config.yaml
hidden_size: 160
head_dim: 32
norm_eps: 1e-05
init_std_up: 0.0609
init_std_down: 0.0609
weight_decay: 0.0
max_grad_norm: 2.0
doc_mask: true
Each number is 500 + 25 x the weight over its row's rms, rounded and kept within 0 to 999. Layers, rows and columns count from 0. Numbers have three digits each. The size before them is the row's rms in percent of the matrix's.

# layer 4 MLP down, 160x640, rms 0.0609, rows 81-159, columns 160-239
105:508483505497494547520517530535501481522512517480503504537457509482494525466474504480450482549488464505506494479520473557538486492481517498515482485462469475527510496522516519524523502484459472516475464495513492478507577518474479523497482474
102:467462499497528551538536503446511458469514518492515520517489496492474516513497476486474515535508544512477497485518517511468498492514478525509526473469487505520520473509437474507470528503492484498501460517477496452521511506522508517484483532
099:486513511479514504538518484517520495488475525484495455513475491487496494476494469491513533466459524511497465509531522460465494510518521513509485471502530468524440489533495549504515496473507529429525511491522503502453496511515497517529476510
103:504513501497523502470493535510524471461532430501483454482533528531497493461510512519504479496526487510512504490506513466504481528506503456497458468512477485544493510510480479500507454503547482485454461483483496478543466462520480515519546523
100:513455497487502552529503481467502513469478467511435455501517494489518459504481495511555482488495470485493499572485499450460504440465500470500507490497457478540510518527466525455519499506489483454491520491543525518488551476525456503513501487
097:494583503504479462532514501499457496540492517434510474541493537446502492508491487476450489472514498485520458504516501480513492513493477492526514499478517551496497506512544514492526502491499477472543557522527511495495522500476488501501522503
098:489486534487471524474480481434538499500448478487507521503509501511518468515479514491502466456522479514501468556469479458559496493507558489500498478521460510536499527529521469540484532502536475479501514496444530497539515516539512458510479495
096:532468513460540467527490501517514482511525513506523503452495531505494466507505551501478484496533482510448512530555489504480505469497504529513513488511494496500507488502553481498506517497500470493493508507494456504560515426519534456493499526
103:474418500535480444486465523507482516474503522513527523504510473537519464553483500508557441507527483500502506518509494453508478514490510516493516505553487481505478510480543519488461527491489477492517459499487509520514419484492511538506505532
100:487490498512514476481467485520496530515489521501483525497499507527529526540509515499494513477512447483495505506510488452513509508473489508500481472507482509492491553483514480527486469534501471501528498481485503492491497500500519560500482492
096:534536481534485473480522487484550532493516503504545474494518536531507471501507491519526464526502540504512490490498531544517506481510507503518544487449518515494481515471457490484463540519535478505493517516519541459504520477516496502529520467
102:488531511538520532528489521512502518493490499490520501530455503473466563509506486505446528490519521512481485441503500493492500503482491501489473504523447496466484486510458476501501503508524497483508538506525495474498448494463486452530508499
095:504480531505513504437491503465517511511539529490546483511482518563516536446459488464476474503501523500502470521465514507474508478517513508490452533426479506519490495466502469464544481511487506462500486521523524484469498453548479426493527507
106:503466468509522487520508478517511551505536513477488492503520472538477470461495511472504498519563523502494480508512496512448505555526470532487506496503511490486510534558545528516491482492465499517509503539493521499508498520527514528508557501
100:476551492525488505506493475527533454491479488475485486462521523510503485473459462520465520479498477477477502525521529526503511446501493479519469509461558528470521531524471510527480437519506517528495521467522516498561542473444523520518513457
106:521490487573467461492514514479505492467520483537511492511494473466492473538526493556548492465474517497483481521543548496504507519491513523509537489449457482531491505510514507505457522540509516480429506516467482546532506500510500495494512483
098:526498484531514470522514504528438553513510495487488540474504510486498498505493500467517535491449445487496490531518505495522516428497465476501514542500509500523531500510495521525517463502504518484473481471542523482476441535503486494478466485
089:464528498540486513523505498494540498504467513517548474493487514541535545536495508501496499489509517510477486491478476524516506539455508563499512514474445555512500499475479503502496473493512523503480500468499528506491510498502532522515495530
098:484517518515479482480495479446540536501528500501533500489551481532502522500467518487488474505502549491492507525477535554560494520487495536506509511522468482471539574517505469498499477486512510577525500517499468507503503506525512501515490546
098:509510490531497514503509519502525501504496491515532493545527485498522486510462487508481456505518498492506504474486518492519469487500500477509498528474484488528543486511462497478490488497486464494497494508493484506486467526537496515497468477
101:477485525538484498496518487489496461524496461473486509509499481460523537486472481466479461475486476491472493520496484421437523512510486534507484478488508565488547515496565504471524486463555496510546518501466527442517482494488498487507521498
092:547497526464476514545527494545498504519519516475474484415484526478519512498493518496523508521499540488553520528483515457506503468460498491499476479516518501489498450506520507527506501539479497462500465478481523497479472499485517476508509479
105:508520532518533416461502480493482443446520507499457497474515484480511451515492493534546510505521512508491473513466489495495512509514507510486513498525497491534495496488488539470529508512507515509488470543503495529532507475503530510476464485
101:474448495538495526515510513505516433489545524485510504469525482510512477499485496506494476496499500492521506479491523476477478503487470545506464506484488501471506487482480481461502489497520496506541495516523513519491503480549486509504549521
097:477527517534488484474491508522475456505533485499550482549455483516523479541481490463504513521496511518458459494457493505498511465489534522509468493519508491493500534490519526502489471529483513522485488497530476524524479514499524528492522492
100:506478507479459509525502524524497508522491509481488487514512506548523503467538482442457494510524449505490497510512522491515508448479520511506488478464508477484519538494528521506496499506492496543495458482502541478454440500485522523498469504
101:504498474488520521490490501525482534524517482476537492485513514496519472476466487475462490510528482518533469481505515549532493470514531505490514466480523503495540495458553510461543467490524527472448537481484535506447479546475528550508530436
096:496455493479484522478476484509509510490506516465500471447493520525502508510488473487447480499461464519495504514530523505477479470513520513489476499492504501476474525514521494529482496496563511511519504472476544531510519546491510462494482487
100:524487480541467585516496497523502530527492505467474505473511514470489484478536465491490499564522495513484473480479464470507496531499450507489483500462488486524477454505512474485530507481502506464458435492485493524469503481492470463480521512
095:488525509469507501532476493562479510527509461515459464460512510510485530446492536520490472470483468508524491522533516516487501515498563535508498517473526506502479516516502478489546519509505512509501533498510460507499493498480475498483484495
099:530482514561488476433498535515532517488505537508518497439499508499509445517517494475511519503457494517512498530503494494501489473500493474498507540506469485514513479506545509507488490497521540418535484517489551473517459532466523514493481458
095:525528535538519509519514530496486519507482510480517481495493488514556495505518469543517526496492503499486509552488508482475528462454522447497487531537500477502510464507527528483494535531511514524389486538488515524487486515470554441528501547
099:493515472509485502477508494546512484528508492485465486518504509474438471514500514515510527521498534504514501556440501496517494481536495523508500462480503489495487533530465542479501490536511493524479482481471520468482537516498470512492467516
103:469511504475518463512481486473508487489483468492522502470488479521508463451516488517509508501492457501493480517429502487549487485492482498490469484466484514533473549480535491493490505494475526476486462473490490515512470529542492547515526532
095:541520497503501492452509527483522485520500527512511478481484483514523528466477506511459463516550544504470489497489470493454510496517505527484465523529536496514462548477489486460476503507493517507524450518488495494509479500499498466461491520
095:525478497485524501543501474506498484491501478518509514516526505542460510503481518452463488494508503488517453524493529479520482524497469484509462443516504529513477500564493566498484489492511493560499496506490533544500459584536481492494461485
103:521548507520483497560484453483494522481508487465530501487470470481479522488521500491514457514491546500518482461532504510461498544553441452505500504496499513473477508529497479523451498513493517545477522532540492505477503531514511505486503525
101:524506516538469481520513493497490563519493518482510516534512530496452492474485483522507506541482514492509488499518504503499495487492573521500522472432480490497478517482535496503500488520479497529488520489507469507474499519462512478501491459
100:510500501526495482490500507526508510516487534552503480506517505510490507553506527518517430497491497487540492532474513510565500458483533495494505487521506510503507488507489528526476474496511504485457487441462542490493499521478496468469500479
104:563503492522488479486508505518520536502505511466452542459514498498486493500529496493522482503480508503499495484435504498501481515504476494510566489530456509514496473497509504529458515522485529522543524503514538517560508487523454446513553490
099:501495520506507463540526457496501482486485531471484515507536477481490521514495532514535505472487473507490537464508548518477522506515492438482512454484504493479482521502451475507491510521521518458479538485529506465518493480508513483520488493
101:483515530519527510512493516498508494484495500514504499518497521512496520511503476483456510464491489486530502502495515470499508545504516532504481480467491524494462459532491483501465530497441518495509512486523552465462502530531462471517542486
099:505489459495524498512509503457513449497520515498510490483496485482500511490508479448490491510515524502492523475493484541454493468493503493484483537447499512502486480459495514552512477487437504514478507519485538508510484446488479495492486519
099:494486509490523476520482522442531518474481491496521486486524519494478492481481528532526464512513505499488515479537473496526519514514461483487512499542517512512506454476486484564487497548444495502522457526522537464506488490545495529518511501
101:526489522519480523478498493474500533466497495494497476486502491498496486507475504502496524463486468520465491483542500511474517522489556496489554510459519558475513498532464503520499523474494524493488480497511535561513535534490500505481513513
100:508525527503458452528517524489530514501541509465480472494489459472459464502526502513483494470536472476496484492524508495508525501484489492520525538517499496482502501511544454508507495506477525527456513527512512538544489559497503504491492476
094:531486514522528515475525539491500508473510462513498489485555506493514492513494501536535500518494499495473487495508498484534509516516502493494534482474488495500504508503501464521463464492537536525474498559480506494505518504560513525488461549
104:474497510441473491551524477518561510538523472502523513488454494513484477522499529471469500530523506506517546543492504492500498515503491501511493515472483513484529533502508525500470481505469508493544445516541460485508515491483483478524494530
101:522495489492488519562477513508488489489492499519494526454490547513515479538517466513472481487484492489539468507503541451522510480525474495498431488482484473495520467529519507495503516512495510515499547492508517545473518481513530450480487502
101:461483497522479513474505503526488515476506531468499468509512466522464470513516503540503485480491514515477493468484499504463498492479473485477495497521515462500498474507454499501504495497483508518468517490470498483519498460510484515483514474
099:455449491471512506503500460526496518464510517529492527510484511521456489479489491490515504481525521497474469493511482516493520511491493521516491515498465490486470546494504524497481552475547550457573473485521514474534484488516499525525502499
097:506536518543508484491475526501527541489503510483511527424518518455526511493532521514480502521503493485475503496481494512493517495492502499472496483519458497535521488495490510497513493477518538543532446478523510471454496475492470487507513450
103:498475499474507473486515464476512509507514501506509518470486509541516480501515517483508463493502489497505509492508531502479478490479486512498477508460551503476497496463555493474477465479486550514515509488509449505483500462508504500487469528
096:460492544511457499470532516490522524493501507518497499500482503488539502525481544516479486471485483514531541480500521491455488479499490499481470495469503491461496503524476462487493528480498499570560486499504478505522515481501506507488460527
101:535522490465473501484466499519492473502532485486524470477538490467496509510505484505503504503541506492498507540478528494478492468531437433518551493469478441513513479505531508492435540498517489471461517492457480515446510458501518505504499497
101:524496527520491555542493487493533495528478496482483481472495476516505485505513480518507503524562543515490503482545507515478495501535472540496498507515522493528442523491472472512498505513501525506508468491503479475514508507529511528506534449
097:474552513504481481500502470490504504536462458454522462518472485479494537542527496515479485522496473494545474479471550572534510531530535481496515447489487542487461521491558479540493540469521502498509513505510496515509498509540502503482455526
105:495475459520491534496495496460469519476510507468501466486488499530476527442491518474514461535525491488504477535474525488465499482487493539499491513494540488532510491506452500495507460480510493499485503468480519515484502496501509513492458490
101:508490510493515526523477525541497464474523496467469473528496461531473520507463504517515494476515522502532493546504435477539489511522446515515468551517494552483527512504508505518518516496482498486526517461504542498506517544482461497486521518
110:463544519450487473515476517487517515529500480502512522529502497541488514466498467503470546486552466497511468462492482459499501481462507524483447507484472528474496465504493497515483532477520496494524536462470507467489448482501480506523479499
104:508524507549480510440493464539475488460521495535467511490480497475436550589515530540503494494443472487498534512439489502532502460490506500506531466494519479490473518480553498495525513494540516479427556483504519501486527493486516481511493495
097:469509512463501463460492545498525478485458481509524487480517513490471546469499485482502486477518468495517498484474472519540488499521449531490492506463457510488495505510475487496505499506461537539511495492478499526507507473534455505489568495
106:505548521527479489513478526489512508469466494488451478499482489499582512468497475508502503478526503506482519471563529525560495440462531498524517466519530485514520517511473472487536510513516491475479555518468465472476513518472525477500510478
099:502494515525489527490515447517503533499494527494530483500516486498492552492482503488489526487459534484521493495490532501478504485475509549500485477520482513517536517479531492478503483495516498494474429480509486530506485463488521533509489512
110:513522499526496515462468506436495525492491466516510474526483512502452496516501513500528527506501487493495518525492523487505510513496517479483486502493520502457481515474482501512482504503513518494548468498480508486509484468498521470484430482
098:479489508501514437525494497491538459510513515510524489539490527528493492427500509515506507507487506489469497474477529498515503528505455503505477485521487457489492509487500486474479512509475487564512505533508472464523529484539522483518483509
104:462516501553473508523515457522499534489464485491465483491501470463505488526498480508562495477503532512529479516500494503503494504460442540481448489501506549492520538475514480494496534529513505475508527501474438525520507461483507476512488518
099:500481517495481479524494482505511485501490493486502474514461483498506547491515494503499525521507492514486546509476489488565504481491504533515440495489557518499537530497473503538495460517469502475496506507465490515472470491515494495500468532
098:495441481501512495523486478477531520497557504506479476500475497524476459499515515506477450482504479494487495490509481461486479493512452447496490511470419523536496509484498484484502494492487516499485500477517503510534501447503527487501498434
101:511499516518503519480504482528473492466504499504550482510492492517491494504452493497524445510485484494506547462465535454532517493489478490488463527520467475491479448520520464488495460482524502498491521530456476532449476558479508484484451516
101:514508546481481439504525559500514462476501509490545488490470492513500494543503513471465526527524463506518556504508553517496519495517487495513475479498512470498518521516469488518476509491520480531450509504474505438502508490518500522516539558
096:524477493491531467496450486500486481492479471513500524513476491519486506524469508516509521522505570502495504557478502473492513480543471486487504512503502491553499486488479543467531467513497518491498492501556496508513499515489506521499464502
095:550467487496511492532478509506505480511479501483451485468500518528524512522498494512494552476501489508506514442496485514550534483522505475492437514494477553519515469503519486520514502500477520494498469479495488497489496515431503456516487476
092:489492487472505508487533519504508479532463458453462495497507506515494444454467487515529520501551521498498501500505520438469491490491513549523511523480522488511474512472496539494531485481515491475504482470517492498518492483536488534478463490
102:484478488515529477525484533516481523524498464509499528475513515516476494491475468508464559533518472500497498504500506522487486526499494505488484500495533511521487532461476512525522506494455453518488551483498553489506491529512524494467521523
104:507483515516467505511506548471516524497465497518494466491464490490505505519519498477481529480506514498477498529448497481520487513493488460516513528532486499476497480483473528484493519516484480514516579501506518521524527480515496495503475452
103:512523480491496482519509475479494493474507531478469494473480488521461500464453492495465529481501502504483509516472515486493495495500495501499445493502497477523483474477546514482525455517483517517477522515542523471493492501515472469502484438
096:506461487454502517513530480491477506501499516451515491487508484507517468494456555447491518498472478485511469540529505508521501455495504482486472509546453500489475453521504511481491485502531509535515477481535527511545481520493526483506487476
098:490464484494487510525527481485521476497493521471498496466479505469504538495493483462463502496525494478498507503488497499484518501499517479496502475470495512504487505509504492487497510487537492495495522497471498507494519489473496495489532465